From a checkpoint of a small transformer trained on Wikipedia: 11.9M parameters, 9661 steps.
Each number is 128 + 24 x the weight over its row's rms, rounded and kept within 0 to 255. Layers, rows and columns count from 0. Numbers have three digits each. The size before them is the row's rms in percent of the matrix's.

# layer 4 attention key, 256x256, rms 0.0881, rows 214-255, columns 0-127
097:131146132129107087150124110135135122105114093130141131132147129132114154128147123119155126106128115079152144142153114073109164144172092136144145087125106150130109152130102165108148110143132116128124084111141175091086079103123170127160127095112109133120139148116136117123124080115120073159103122094134132131104115141203139122103061106141159134102124119117083130142140116131173099147135
087:130101125128162130154095083146135125110070156104144107134100107122129108144156131147151167158126136164144066102119107126114084114145110121143109135145156099131135140140138157078104118132090125072161091144103111107149100130109137128140129140124160133131135138110130151097094149153128171098135135132064149116166130107124125155159103134091114138126136103113139089144151165117102149112161
104:117138127126107066115105124094122119105113128176145130159107107123066124166152136148136101074129121131120157126086149119117122083182148082145162175128153165103113098117106127083115129170131106107094117160141102134142115134086116090131135126136126140114137130128101123140133139123128131166115142146098105135088105174098113113068134128097146142124146105170095158131124125101112102105181
091:123152123137152094112155153105095133146128139098117136112101126145122088104158117150136130151168110108141123098104132160092079058129124090097132161134140168132124178151146146095147092122120158062145116149078121144138149101126130089108161126143081129135103138092095070084129147129175143145112115135096152126116104154155092128145120129146118124193098108128113129135140175098109092105129
109:141106150099150154137133134160136133091099116133138140088119138106122173094087104162093128179161121151119110146101099127143136156118111134133097083108089113138146103147096132079120142120118180167166128126133116104130142136147147109118117170169101152118105117102161144154170124182159131115095120111155136133130130147145127150159110111140112128137093137102101157152175099116149120084132
109:144085114138148118100120134139156156118137108113124165105139118135145150112130159115093141035180154104120113096124128129139114143128159122101118137127136127140114139129124123115183162137114137078124130139137137106161129147076147108127166081131162108127148159104107146136122142095130096120178174132123052152125136163129121114130165139133108079147120156160136144097088107152105083083131
096:122115118114130143148153170123125121161149121142124144125135153123126108061102119118071119150116122138117131142176154093140161145126138128131121121105115149126127104129131135158144136101122098177129172139130140149123162124160069151107106135132146118148121113172147101151153130120124106131099124141151131123107143159139161067149147136154132132135104154144134131114109105137142151147082
105:093101080139134127109135147108140086155152159117136141110124152144155089162124150109124145116142133093089136095122126150103111105109145139143131159101109159072110130170103146170105112152131102124165125091151125149129144130142126107114122056081122161142126160171125095129142134110125089087113144114110132128091137142097128139131149121163104110135108147109106166096147092090134106093093
104:111128116147146193119130129143143135128119093175103126125104155127114150109118104177081153133115134133128118128143091092126093111105165087094109150104140159094109112143152189144085153142140108092120119099146121110097137155135108124114141099108089130122118157129133151086189113099135121116111101111126160106165153138129167146096167103149130134139127123123158101136126123093149126159114
103:130120165142131107138101114129110167131096114146159119122162102118105165190110110107115140123140122106162126122101092136091132175145091103125120101142134122101110103134099087106158138196125148114139131148166151145089083162104158114123124128169150111084141169124120146133105055118118074140119148077149152116104149136123110139136110101114182118131128144080157111149190113117084115116114
109:159157080146117148114103143133167134142142111148121157093168166130144178107136121131161151121129123167148132127120124089105168144122135149129139148132151139108118114148157167136113162138150135110087163137153141124144101175095180093136154115135109161137171090102076123113129150147125159126097115152125134146129126200120119136127133117104123132139132116141096163138139120152088086120115
104:165093138117127132148090115109144104097100126132093135121174111128125100143158114134105189132137125060118111100145133162133130097081174117129102106099130155143124175138132121073121104109152125112115108113145110131154105162151097155111115137135123103114181142146126152133093133138131158142146127182130152103108122130120096135129163184156142105144138113132168147126110104104138101129117
096:146150134136114154136123156142109112173174132177125116176153136112097167096117098101128138175121136132133114114118114100131153129116125130133143117151136156171153129093118118157120110128161153128144166142103178066117155118109171155157130140113105140132148130111139110111129128131102143158116135111122124158115089121102142115118088138135133160147120093109118117107142139132157115123139
100:124166114094110098140130139069104133129083169172111150092128122117175132132129130131136111123133131128117149140169139116105119156075162142138148127120119155129120115147140120131116112102149109161075176111110124161077128132126073189160172164138137123123107115128116131113153137100150160150102123173142136114146178140110131123154123129094043121145133116107126160113146157103147149153148
101:123141145126076130112123119123118118140118135128131168139101110123189108140116117163109145143124145098144160135084107114116101147138078094108130106172160134100134143162105141128135145120165138154142117119126116100073143109098180119137116114086150148068125141105138113114058103148143090098096126079141115174100117107173131148122103079097129140123142145124145092162129144129131138141134
093:151142122101143092143135103116157139139086118089155124147091130141065085146156168157151140146155118161126078126147118128136126133117135113099146132141106148155093104130133116099125137128122113139124084097135143116131089155137131150103140063103115140136095148073166097136122166104143149127107120142146136127165115132120119120111103122147112152125174127164140099130120146139123117090144
100:131095101161096133120128132104122155117118143125132176132160116169148136114141129130158132132128120129121082126125145140157078137103162096118142128157147115149123121129140109098112122097139161111116112117144127138126105144119195090139147143106095116104119122138108138121152174159100143088149146146133121154115141130104131140140163159113103122139164122152110135118095122116075145149125
099:110103159149147169129081096121133131126117105115094129127137135136128128111105129103124163123109120145158124102139092175103107126140106123141104136124110127118148106145138134145146129117136165165119152113126151174143122139146117164142118131141110143066134128155098104127160123103142160158127133175159075095092140137098093108145128154188107138121140120116144174115134124116143115135104
092:148137160146132103133107099137104141090115128130137114114129104148087120181150129152164099093156146099126128105098132134134099108152112100129132145138139103124120160094123153106132120156142145056125105159119130058132115116108148122162124115113144126116108136104130145110102087153121141141158160129119126133151115123153082161101124156089132114134115111113126120124136164114106117117171
101:143135117108162111141098111092147116126143163100127149116113147156131148168139106132165111106167148122131111152111122153117078121095137137136142134110116051123105133128149138124139151133105163094120126125121121110153145152137121149145129151109115107154115146121123118118106152112130156162149103146104128124155156167136086108135122189139107135125131092122122146106149126106100133133124
107:156146082102114140161155143122133085117137123150116126126109093143118121108137179176161127143139106108130135124158129115114103087143148111142110151118124164107118125124105101119145132129108086081117122088153127133151081123135069102101135110154109137144150172142161118136134128110144187146116120154121165142158084146122115141128107120123126057133135130153093175132153099115090115089176
102:187105153115120170146121140123107143094105124120136140078132157133087108114130143102140128090135131152159113123111127126129125123178156118164106129163112140121128117136103146099114120144130108134183122146128150080172074109111173157158119182129109150109094098108089154087132139149166132145180106129178081120129132149131101136175124126135106101145110122127138152130122111117079121120113
095:118128109111106131100143124123127133091128110095120120119127126110138135097087128116073139102095097155105113166140142109131134123104141135108112120146113148138129110147116121148091139085124145199124090100147111173082187129145141112096136130138113114108103110133136130129151201143115124112098116140173077124077154146108150111136143084151113112118131152168130142134126116170147130167118
106:156128121121099115133131127065110135181129149137174132186088131138103105156148116133106143175087187155127142121175132102103153126160110112092115146114083148132090115105136104154140158136155104128153167129152116144131138131125130153092187110137106175145138123161136089120145155114124142163093131151123148148131165098130099103121135098193148135139132096158117126158120097074152089112167
100:117131159177110156131093089109114122134098123106150088095147115146152165154125105148179128166124137115148150147130128190080105142124087106128157148094105119082159116145141114135123112082153132097116151137094118123145127160142160095169122145119112093137131092140100125147127139146123131137136138158125183114098131134100083168161154157149112107109105179077107138118130135169135126102098
112:091133086114142124119101131151104144158132133129119137128084092093097121139118162095188103110130148091105147146152136118096126108129096164108123147076163129105119119149136142146152090128118085084130140134153144112119157147132106185107118114095180135143166092126132158135149144135103164124091143133122188136177090147120163150115158146122113124136133170108151122122091150105099138155156
098:111167131127141083163109119159090113127160112114154143085122100101132128135108071144071122134144105111141085135124113137130093109098158156134114146132115127113120130103126100112129157124132151092158094125168150084110121108171156135140151089152106144134136146108153117123133148149124085139144110101131131082140186133127122107111154103120098071110112122112135071138154157151108113088128
089:116165132103113161122143154142104111162143107124115148112183109110172145083062084080083140109132120118124163124125137090125166139141126147139115119112125163132166096148118086134123134118126126165102138112166133156096150138119146151107113132163114111114138121175140113157155134145126091126107117150176132157105136114097150122108121107133125126125121141103131153155129138145097119109104
104:163127142134178191099135142157163110129114131098111115101121133148193140096117102114128143118135158186118103159136119128117120106125142128118112135152123139106149115141130117111146102106124102165165170122115144134119124144131159111136152164172141081099127137093090153085111133158122090121137111146139131110148158107091104132101151128096120130119099158086140162125109132107100135117154
105:092130155094081119132115125131104144135112109123143143099136138117108122151094098115125117119115048115136141108137108115144095132135127120132117178098123144131090132147084061139126133128162124153105106130109143146097146147100103157125080144145093138084129140119128155137118146120138113127118113124150125119082163116141128110106095115127106124118172125122155093121162098158181131148122
103:105131140120174132153090135128153171183128136128124116121120136122112074155118153118090138088160122119126149131108151156105117111095097108110098112121136150103099148107160153114103117144131162147158145145099120132141157124153148160143150091088139092148147092152142108146086145093142088115154095143175132114103101138134101117136177123135112102150115125159143119107079167124064169107098
086:131156123137161108132141105148146154086115129073128109155121138089112124163152117183146133138148144137143078124129083155144083129146127089101133108152100115115128155115142170119108114163155139091142106116108095090157073145075151083136153091152140178139119136095132120100096115117152116137114112112080129160167111137142138133064087099096101141099142136146115104134148178157130107096160
095:127111117115104142140143149111133118138106102127135134123170139119162137102103111081094163145061117139137125153142121104133177151098143139139104126127114142128085082126134119112111105089128108187132158105128120158120165128167112154107135134169114098125138088160129119136174146125141129111105089109164137098113164123092138116180160114153164118107090126114144139124131108134148158134087
104:120101121131169108119129137133109136097181108121120098170141121101088116187157118112137114103125113126162109131107120177123101130133119119109131108109133115136172132153135139096111109175099159135083096111199108129149168117119108112128119079126150143167119130126145062138124151123131125114151137103107129132111079170116176143133119122158139118145136112138161098130167124137112123150096
093:138120113102114114101123111148075167108094132117163145129109111103153107152157162142122119161137113135095114166095125148152123137077109093155133127101161175111126118112106147105100102127104141110139085117141077107141139120156153123130145119120124144125082126104181133155107128138121111084119146123144123168109115112117148135119175098118101136106159132138135091122111182109106180121160
100:097144135117173108143102112105103117107106152087161119135117098111121112133144122168143163119110129101159128112134156139104122082116124144176114125145131112149099079163137154074128104120103125100147123120099109106135100082166137184152124158147095117144125153116138116103124118106179155111157135110124150115135192122110120154136095114128147159104183111108165101154119172075121135106129
094:130148136155136117131104122169134092150098154090143098127109100119130073127145132175156114091137176120135128107114132155115087157151111123122121139149146146109132126134148170152106122180108117093182102113111108136105149113090140101142154084125118129102126157092109132119092110142099080134157104089087073122127133172118155132113137114107119183115182148121084122142123139132133138137173
111:121136125156119118118141128097102076089141104144136115148160128140146147140174123122158154075127126089149153108128155107131157161140154159124155149169121156144098156140111159128117100135108171158117108075148144153103156088115123101141130168118144118062083096120081119119192127101130123118145136105148110143140117130111116119159109141131151118090096129116099150130140116141124123158148
107:123089117192113120121104135155120131126165143138140101112065131165157101168127176143149145122109112082116152158099127168144131105142123155097149168111162166121110143120159136089177148132106173092130155141101139112112137118155123121117123129113108132115112130120130152138151127147140132143201139140099126101151100128130088168134151161088097107188048119095129145081105126089119115103147
101:100110109147097143128156123162152143157143132133156102116141134092148113087110124128087155182108108106107122146101149114169142142104140123123093132135105139115136136181088121138097143101166127181167127138148120143105160126139130125094107125137108175144150131154180148156130104150142110124123086103132124135111139151122131114127150140110118126136127127140141135101134104136163177099084
098:128123125109132114103123136115107141151091134145123137148128114086137105108133099136102104150108076133136127151106138116153133140135145097110133152083115155121103143128116137095130072126169143141191116104127105111105157094145132137122131110149106154136183133139097092102092171195127147164120137127092138117122126152102124152123131141137169113110096120158137127095172144134182171118133
089:122139089158140132138130120142146165123123116118146146148132130085123126161173156116145140176136126116134103120107071131163154147137110102101118122085091099113147152130106139102153087124113101106137138113098099122116110116172149129123125083126164142130154151099155127108110090144091121123099160114140194156180105113150157139087140105116142128169138119124119103117114156189138159133142
# layer 4 attention query, 256x256, rms 0.0895, rows 215-255, columns 0-127
088:099074145129155148146161154139107141129109132082138146139144141113107084134122051097145143130131164121106122110144096103098108132130143107178097113163123135093115108069104120097089121127128108126115106116104105144094118154152131073143157119142105090140112105150134180161129132115123145137136118150151109125138114101117106120143229120111173135153130123095195074137117161130082109124120
103:152091158136132141093164080124129180099095108140137132116165100147137122143141133110117110170142157147125097138122114122117148123174130092145133116132104166138132167135074152069115137128128124127107135156145130104162165151125139145124163186122113135090128131095120144159137129136086137151159137111136091159163114167140117130136126131129138117197151063175126158133125161130100101165149
094:121165129141137157133156093205097206111103157126138136147119140115132071132109136084110106138148087112124117105135119135130104130129154113159090096125140141150121113122126138083122081125138151169153109136098108133118157117125111058159113136142135102138168127109105165139192130148099099159197137130139100105129101105103087126166181133144143130104135126170128115138138133133120132128128
110:132125138148121113125127142140129107152105145120117148126150136169118123139096106113103156121074099153128171154111128166161154132084151114134112120109102075128116102158153105200128128154115105090108162113125132110097138146110124123107109100126141174190146111137128162126135099136178130098093077187100150112128127110104105194113149117156105113104116147154115114130131102076113151118109
105:118144128143144164091128145143132147150125122164137125183113127128119077146123156106071161135166135123097134102130130127143167135108157105161129121145115160156133110135168132085185172125140123169145139187128128106165146103127102131092087114146130140086158100146121132129121112081161115150142149110166130152150124139159138086152125117140109134167173105111147102110158123182153166133156
093:113127131110071120137105144119136075154136162146130095125092131146139163136133138140141115083116139103136139147119150145145142125092125120097122164111156099136142141160157136140141116129145149123114154127121167155125117104119141181091095112147147149152120148149123075107152128142184152130070072150094157143092142149114138141093106152114108130088104153132088141139092100092125147123109
111:111119134157125123146117132132124141067102158103096146098097130112152114139140178132139132103110098136134137137100119123103129107145152131146148126110139099144146149178153136133138115145130133105148144174105130132144130135113122116163075148140095166110140110162139096102140143151158145106126119129127144110157147168079129124149120130134110095067139120132101146164125110117132113112098
105:102110166094136152123108133139110127163129119078137124139084147078159120146102134146152129120121131168167125107115113168108114133129095099144141125128127122143086148160116118058125099141126089122147106111144121147107115128120114132110096132147135134161170112146137147103127122110158090137157095083134135120122133135123133115090131124099199124110124133089122164145122098127149123106138
109:151151140122132115190140094112136125161153098161118148127152136149117136169116159124140173149126103120122143126172147129134143129093094090128143120118105120172139131117099084142146110134111108096138129118115130147073110106115150168096119129075171099114137135142143126146106131172121139136116106130114114124154137131133113120159085087185146127107067121130158094147119126125148147125125
108:130121096101137148109142109140139167091112112152105154147156176109104079094082136105081125128112133140119142173181092122136135096091140108174105122107131145114138107157152134130140169114167114085155171081150115118114098167097122110124135100149120103130162138131124116130122130080089143143149161134148120145168156163127141143136142128132158113145155108128136134121148111099137124130142
104:109187111105104138155107107100106135135099109184086139152105087121161148129125173136145107152109109158122148138090116127130134163127150111147134142120131154123102119108143123097111148132143152087138158157084129119097090123140130127142160123186174134130157163107141140152115180171103096089119143107129100144103143117118123061128129108114124134114165103116127169148094152163126124144126
101:133119090082149118152166082130083106103129119118117128145142115113150145140124166161156146123104152141110092187125139136097144109141119117122136128126117144159139094148125144152105133126147125131097097134164139077086121114094108139135139147115129119181163143117092097124128116163047064169093123162114120142116116122135153123137127070120140087114108126138107129125100108155121059121136
101:105128165130111073128123124073125136092125114157116118147121141121096117099110097121105094095113158123099135147175143073110071160135134091129151131144137110097147122120148144154132128114168139149151120098134141173085098101137124088123151141116154130118140111129103129149151137111171129091124138125110149105106128149118089124119128155139103164149114128145157124113152104142129146102077
105:136137162128115132111155125111156114148133100144140149128133139107115127142113117139164174146112131124128146116153133117080137101128163103142111101139116097142129158169093166136139107139149127121158146123134126142110101138131142110160133120135118143108121166146133162158106090129166148142161114091163127095126140103130094167087143089107177133116090187128121142151091146140123136117092
096:137157139117101121085095116173122132086101124120146148132109109122142106123155124143135160103137123138113126124130103103104097112127155073141122119133121135133157135128095151136131190150132139136105130151136114107143133132130158110123100147152126125152107135130146155114090136066108123119124103135164151114126102124156162135133141142100095138119135075120136135113165103128144159131137
101:150139130108130120077102140161150181091133111116157113121129135111106101129107125123087120153143098146137115139131101120131096158138133094178121116115117163109145099086110095122122144069116166172172149128131119116161095132172091074124150132131133129114122125133141163126115153100097110123128172113151134123132133101127181104114122105108118112099135124145136112076177114163121199116136
101:101132158132128096147175076130099131129124091125099071111123121122151129176111153125188107126104089113141131134141115112154131137131150138108146143119136093157164135150141127184121129121123111132095172160116137168098095108114107154169114113151136144104150164153141092121183112161108079119143154145136126122107194125126141120142100095117124122130093146166109126108102097126127136119143
091:120129135157176129118139094137135169126107109130124175158133111118119138145133155127119122171168140117102107088135138088090135147143131134156136111145104134099106133106084161112124132141118136138121096116141108105129159110155116092145130150115108103082127113118145168172102143133095117150173155123134098135166057109133084110141143138185124119185136119133135122106124192161137106141153
100:124128133164108139082117114129123155129149156138141138099100163105100153131099149095124108138123101153131115110091101132105137108151146161159153125106129149110110130134105151101135181108135152141121107089110108130117157092140130113110129154150100108150174101114140114171105146171146148129180155139132152137110125162146116077103127159178113121163109100131147130129145126120127177175137
106:157104177156133177130114121129113156088116111173122126149117140151145143151145112137087128116104090145117109151133093131140118110159129095131104145128125161103150193127116137104134143125136124144138094168132123138150145140081119103111177136142143138111097114133153133140118125146140162141165172110138127110145137136129099115134170150121129094158141097121189162165201127180103143117118
104:138081098130151102120155114165148123066136108148126141137145171153102129163093184120097153194119130148133110133141170140152158106119111077119104136124127150117113118105132129131111091136098089140131097130155122123132138173170104153093168150151142106121176092137138144169120149138121170169120090146157113168182106103106125134146150151133142130133089111117140110102105131102142158178160
093:118109149112128164096107128121136088174143117142156090112160123116155088118108105123124143120129124127156144172150123143128096126130137147112133139110144112125146099142120124136106127100112153125086148110133143134148108144136124178128109117108146144154125129131103132059190112107154116109117116137148143115139170169123160167112115114089129105075152163145105145125048071131131154116094
107:141110130092105110176134108117128118089134137143161101146124144145110147151153140138167127140109123136120105145129123100116126120140105145115155117153115124148125146104129112174133121151128120166114124125089131130119131091102128160140171121127147115164127149141115117126186107082102151159145073092101170105150133118156097152109099140116117110067147096146110126134128157120132146122137
101:151143130135149109110141143138100129103090138144114126109112132133161151124070127127126092135102081113155130142178107153131116124148109147109127116115128117124162144095123101145104047100128127156182135111100114155091099125133129121129106106120158122122123152151120131126145121176101123121109175137169139131126120109138090155139172092181160109123116112121192114097176109123111129129138
115:121102124103119150107130123097122121118108082095173144103132145128095124131145101130116125097122149160113095129111100122143118099153144128128121125123142131147102146114106162126119117125149134130141147134126134135083159143153144081138109138143145111146119106145118171088144134115132124139130162139156120157135140170160129122110142115137170106193098160150155127101203147113118116124145
100:120144138153120135146090103124083077137137149111096141176168179120143090125121132135153128108125112145111127113151149158124131108108132149082116131145112135123117148144096114133148205121135169078128129123097136123119144152091114118126112131116104121131158093150133138176086087123107118098092098163122131125142113162120116151120093120146072109083170148122087142092138108104096103081130
089:168178149117138140146140114107134089099153116096118117105154116135116145116117119151141127136109153109130146132148135170131145162109114104096086128124126149139132112165136114191126133116120126098128170099108163118104098123098144150111118106105133143123118158145110105114116083155124140117117141107119123120097155145094146181150093123137144131105088184114104109097136127131125151097082
106:146151132122147099136114146101141116106136123084138118164181146095105121112080116087125153192136119117137149129166174122154109191161153111099137115171147105114138135133195092094107103110127135132127115123110123137116124175123139120124122090117126118151114109142101104107147171135133087118164158128143125101132124108087147159114143127139185150116113117117129106126094121126126143114093
106:115181121131110113118159108128123096070169125102144106136145115126172176107101144137132133123172137157143110105173137108138097115117133130136110120134134126100146113148121106158152140139113133135154107142143135155083130118119133177150161124137130108126116131117118135123159127116143101122145132100115107140117120130130131132112097089125132119081169158099121116117142098158134154147115
104:123101146140179151071143138178113149128052142122144150153108136125104119132136195172150151141164128100162109125140122109123121108093099110077125138116114129087115137113149191156134087116136139197168147111107126119145117108145132139110147151137130091098126131119159098109153108124135146139129121150171100138126128126152117091142113173157124122126088082138133126101113159145147154149125
080:149111176145127143122130137147120173126114108107114171136147141106105118092132102114166137128137126123100110120167145135085077144128153105123134094157100136106197142156101166064122108160145151155159168123173077101143132148095126105138114120132054135112149143141111160133120123109110126152151146116137122131095099119113119123122122126090142123176144123135125153151155144134133110107132
093:113134106096141104149106122107120066132153186131130112130100115125152153122137146126154141119089084121139139140100119143133106138099083114114147159087145120132102093110178086161117126132107098090088133101125145137103089139115125163095147094130155136191113157144133104078162145153118117099091096138136151130122173136116133116124128133115117126080079112100114128103067099069145139097133
108:153116094128124183136109117131136142157113130150157114119110095185123124127160138124156141104138103142124189172106131180097180122101134103138139137118128145109150121144103204117113116119114129196088139117119098144143125146157131122117137119172133132148154137115159142109121146142135175130095136152111141126144122182099092108168126084105157116124107131133164170148131154123113110171171
095:139095163113143160104123102148149131121115105092154117096140120098147077162149131155114124153130132141148095141107084156102122110170158100138107134107113117136065138122109146097085129106141123100154110129143120108169134147140074095118114168156119128095118126145132171089116125124154144111113144095142149107104100125116139103129119149127094145148138108120137136128141152122176172132120
102:133133108144082099138072137131090117113102153129108129143125079130141134142146110111148134155093142129076085111096129149098122120122124119114125141077126140129114128112060125086118102137119137140121123133132130113081111097137122108126118171108132154147132133133138153188095098143101152087123112122157096084138122154123152137136124178128141186169115128114137103121130194081107094133105
095:129106120127093140151149146134141158125094136097126144125178157097107114101144116143138124150159145116125159090141097130089117130160145110123123095159127120166175194174124140106114109136130165156160150144118108156135130159137126111154106165103100120124119149147126104155147106115141173153147155150107132108184111174094094129117153130117085174149108138158144119165135160133127106108117
113:119096093110127117143164103081132134149151128150145101137139083149133124086142149105133121111132142109077141139139137146116126099080155140145146105142151116116075107091110122198122092095088139129075111119162134153162126181126095109166161146074132148115160112112140155124178122108074134095140199180111128129178108105091153139150143141087108127138107153138122107158067123131145115105170
104:131095094130186144118145126144113138134107139154154123120101118141158109158111138116082131127152111141140115137155093119181175087106109164142133141151133121183074176125165126119140119113115140122140106135102122128140169073136110113137119115154129140085112092100168155124120099128099104140172136119083145145184132125139100128163155142141129105147119094145172104117144122142167099071107
099:125124079117127136155116164134118072128111132139111142141112127153189177122118113156111158111106116163145138131113112146145142131116151148105094142125127124146099114177150065178145120140156120112157170105095134110138127143098110160113133107117149145181152147133137098118103109127181118123070098140070129126098162141099115139101115091087091111076137128150135146144120093111164156126107
100:140136104084108127163135115106099124116135159145130104154127127099132143118137140108129167134136090173145127162132137096125109176133162093098127142144126146106137071115115128135134088111164154098100143169164112127104106185165137124121156131148152169154131152113103168130182158146097095127112110168138124113146113146134096140109138095120116093109122065148141172121090136088150112110159
094:149116162119139152144137162118136120146141089149153168080124132123114173101172158165144138114109104105126129115138124112092107123126155090137086120119115107154122096080124128127121120128122108064152121144140118108137121154139137094121145168136135126104120133186156151100138136077145110124143134147108157112122109110127135120168140165128147111146078115101169108120138122138104128141145
# layer 4 attention value, 256x256, rms 0.0686, rows 192-204, columns 0-127
088:110152125169115076172133117169137122094120069122127118164149114130132122127143158144140124091112120087123126111109132158132120143145164101114125170134113131124202153115115114151115120120153143153178139114150131133130128168120117138166104117115154166143110124129111141164152120136164140167114148107157122114110140171147146125108149156148097131141112142184141098131181155118141147107125
088:145108128137128100133135085106117127138137166144120128132098118139088135138132132105097114114142092160108169220144145110094130128122169122116148128143125141129107126117104131133167138135101107154122158198151136131110120126126103109128133144126159147126106136106122140117069140155142101144111116114136130094190131152082148127136189099143127086126104131086154107138153065085144103104154
076:147104158143110101125122085149125144117093143161108145134135140085141147084125110133144120139099124150113145141131124118140101147153137119088070137095148114095134154112162152144166179136110148160126120114107133091127091139133132148127089106078144150123109087121188119155116130132123094168146127137127127107159126120158123156087141067130156131089084134173152102127143098119098123114113
086:180124140096156129120146100130148147103118137113156140155149126151120087127155153072145176093132155125151080102139158154133146122084128153135097131160129131114067135110128139141116147116134145127105126127129126148191115073124156139121112132102109112116127094119123139153120126145126146114115149133187142106126156104103157071149115108145133081087129136136110110117123167161113113120130
083:142120156141126129092103113138138166095140128101175118129118157119116136155115135103121104148131135118122155107152123134146117106141122110133107136159119112136118112132139118098140113122098142124139123122146121129163112095121100148101171176153123120116093059121130173125145082131190131099083149063174149157151149098125124122100109062084115101136081160125136162125118079158099126112167
089:149130129142122123145121144138131135159081160087159124094117144135125078140105147117140098101140171185118117132153112071109133123110131157087135135131122125136098108094178116141147176113137139109153166173103129129133141132138129127133108087076099112176157107105152096141193129079121155140119117120097130142140116195147147099147123169127094112136113096158107132107117139155124080143124
091:133163166134120133127148167138145139110146102142119163159107128126124138142113172165114131136129100156176139153153136117139136076161128087092117144135118099137158112099157106135135164113116125147113118119076129131093109100115135126136145117112126168085117151105148154144094121094121114152158105096143135120123115096148184137085088147120129142164079107193135141125113109100135105151155
090:162134132124120118131134150078147132142140103155134095106108135138148129157143167153117147126112111156154119152186102093117121145131200125074152134155137143138101135134152152109103101123161108118142167100152136146098142116115134130131161081127130143116116127131122123112106102082126098129113190131112117135164110117097134147152137134136111099126094127107079116102115141165147155147126
088:099126108140152115102128091132118115182123162141152137078121163140118112149098135155124118137083144168165157125095092130143106143115129176128104149141146099131150123126127113162117097111152193119143138095151122144062111148136110154120130078109115167159099099119105134113121129132096114139169109118168134142119097120141116145129112119136112119119103139125110085120127107138172161144104
084:146141086145119134104145097146119152150107094075132102126110160120166137143123107150095159125121119084189130170124129133146132166085128151147133128063129156112136139103164109151143116116129120135088131145069129129141139116130130118150086124105140145123122104136118126159097093106130123177131136185122121104159119112135181121169104132104099148127137178089137119103159115170146143088123
090:089082155131123078093126120155117143108094122129114133101130099151105150134168120117128082127151130148130122101143126105149117075151117124148110138166130094144156099143133129134160143132158124122144130133124127124136126153093129097126123100110110110141130128106096112135106157153137171106076134118106128118112095129127093132071166094141147105124135142157153165162130142097170158111172
079:116129126110110180140132139134101132122059087109137145149142125120096169135129085114132114114111139118141089117093131132132138134092122138141140149122115117097157114139142100149119089125136126126097131122153130146137072163157095153137159172149123107181148126160115140152132152111132157131117140111098153118145184117116088084179177109136164150139133109092125141130143134115107113134136
085:164138120067083161087134156087126140102109117124112139101111144121113149133133146119126070132083143137118145152111152115138094101106137090079122128092115151141101121085144106146076122140127128132121133057137129156126149108151117147104141116196132091139087110155149083170137142150099134165101186105134159123149146160129119122142114159156133158121127107142105108141122105120120115188084
# layer 4 attention output (transposed), 256x256, rms 0.0664, rows 192-204, columns 0-127
092:156114147123101127129156103138190104154090117136132101160129121089139105159110118115124124139110144159124135141125141124161122109096096147133137141172113111136147107115107125117177136119130115105103104124108098114116103105123125122135167139119137105121121139133120129136162107104133079145114145108145092143117092142130135139146126128167061154082119133168166178158097070166104099121108
089:106177130143152116095106128124104117132121155145125127164130119110132118146157107102184107163143084123137130151121161147066128179149140120093123168149086105154129110088103108106146151144096138112153164118142089166141145138128126154099087147167167131148166134112130108098149168162127173160153124147149178074087151115071113066136151138150118145110160089163111123135137124135134117153120
073:118125143181141145100109120104144129157131154096133091115121106147119104130149112073135113118116135149172119129124144122105139111136149100094098150108093130115143147122137172129126160162102119129097163134118162114151104099136122121101146180133127131124058126096152115140135119128111144157115153131165162083112117146138163108105105143148124128144136127150141148138120166159109093158153
093:103121111104151142120136102124117130159128110081090095126113091138116125152131112128176119115142150122108136119095151130144170089102092112164106086153117126141089085086140118130118140092140142126134102101131102147130145131138122146106126098106137123129157089105152135125105126109160109121136120097147060115109145127126160156124141121131150101157138135079091078120136125100141128094166
080:100113126160128104144133099122136118144070124132130116108121131126122143144117123125122117146143165100162110113145132123144141110114157121139144139152090113164128157151168108088172113124117139169138155146140057063143174147138118155145128081111122138105115120104124114148115157112172130087126131122169162121081145135119116134104105147098128105156136126080119134121109099133093149126137
092:149085105105122137123156109146173132105130173093140110133100133139113098099143121165179138103106123118118132144104104143060114123146103147123125127121098131141104143143079146158125091129117147120101139085122139152117111148136150132163136108167112095164136118111161101100113123156131145143117131108136102082126126166129116102158173086126121105116118135158122132121135108137110079127163
093:156166139172110147114182146108157159142129088122117143134150129130143089120147107086110143162143131177128084133100142161162122130154122135150100122149127067164131126098106097115151147145132115121111154128113131134131101129165130133125127129091123163098072138125126120169155128111083128124132101086139104146108116122127150106113108126102101122154176112128142191152146129130077128104100
093:160133113122143129176111121111146094139082105115116112114136130140136159138187122168121125168116151149169108138136094079127094127133113121104131094107132137173064152137129133147120094118144155094156175127169122176122130109118144151112118167122121102129138106163115128120116113125146135075109147131116139159121124131129130122143137085105156157157108118131130109149078107118149114125136
091:137107116133113138109130139100141158137147101121147123105129092110134130157142121132156142105122148118143115122162114104050077157132123136115114126107085123164163163122110162211100112118125145147160135129148085133129110127166145147132153124149101123129153146128114152113165099157149155185150120167159174106111145105111092098124124112141142114141109185167101126136139169144175154146113
086:158130144135118172133156081115084137131114138102110146144102158086119128150116099121166137119084137113138104135158083088117134123097080106151126111118118128147117155084130111086154140129104104115123094110120071168154127113115117113100133085100125094117116161164129144136131113135150107147113146127098075143104116107151125124133109137127126126140154115154154105138107136117180135094093
093:097111132096150118098156153109156083179081118111155137111161094158123119075110150098138135145127093123085117139110162119096127170155098170139109141132119079111153110118124139127133109123174171145085164155132136111089123122178131112132108116176147148153147111086137130119096112130141115114119121095176126133116135122120089158125134112132112104060154170117089137120140110135134152144122
081:102121113091135155099149162132134105149103152114151131130142166180100136135119165156097117104139163095100104123141149162133133138107128121117153107136112162114167160090131134116082120108133179133126125130139037134118123113163114130140160141123125109159123130131108112149113194117104131166128153153124095116170125121108119138174170150176107149156118136096137100151152131148136114188128
089:164123128115135138151135135133133137133091138141101132127137114156123119055124118183089098147171119142161078157153163116153143104130140113138169150120062168111131106103124160153108108140122134131128130129129033115121121127117106162137145138125103129121085088153099125129103178156118174119102139080147165143135092141111142114148151097141124137168121124139161121147132129112142129144114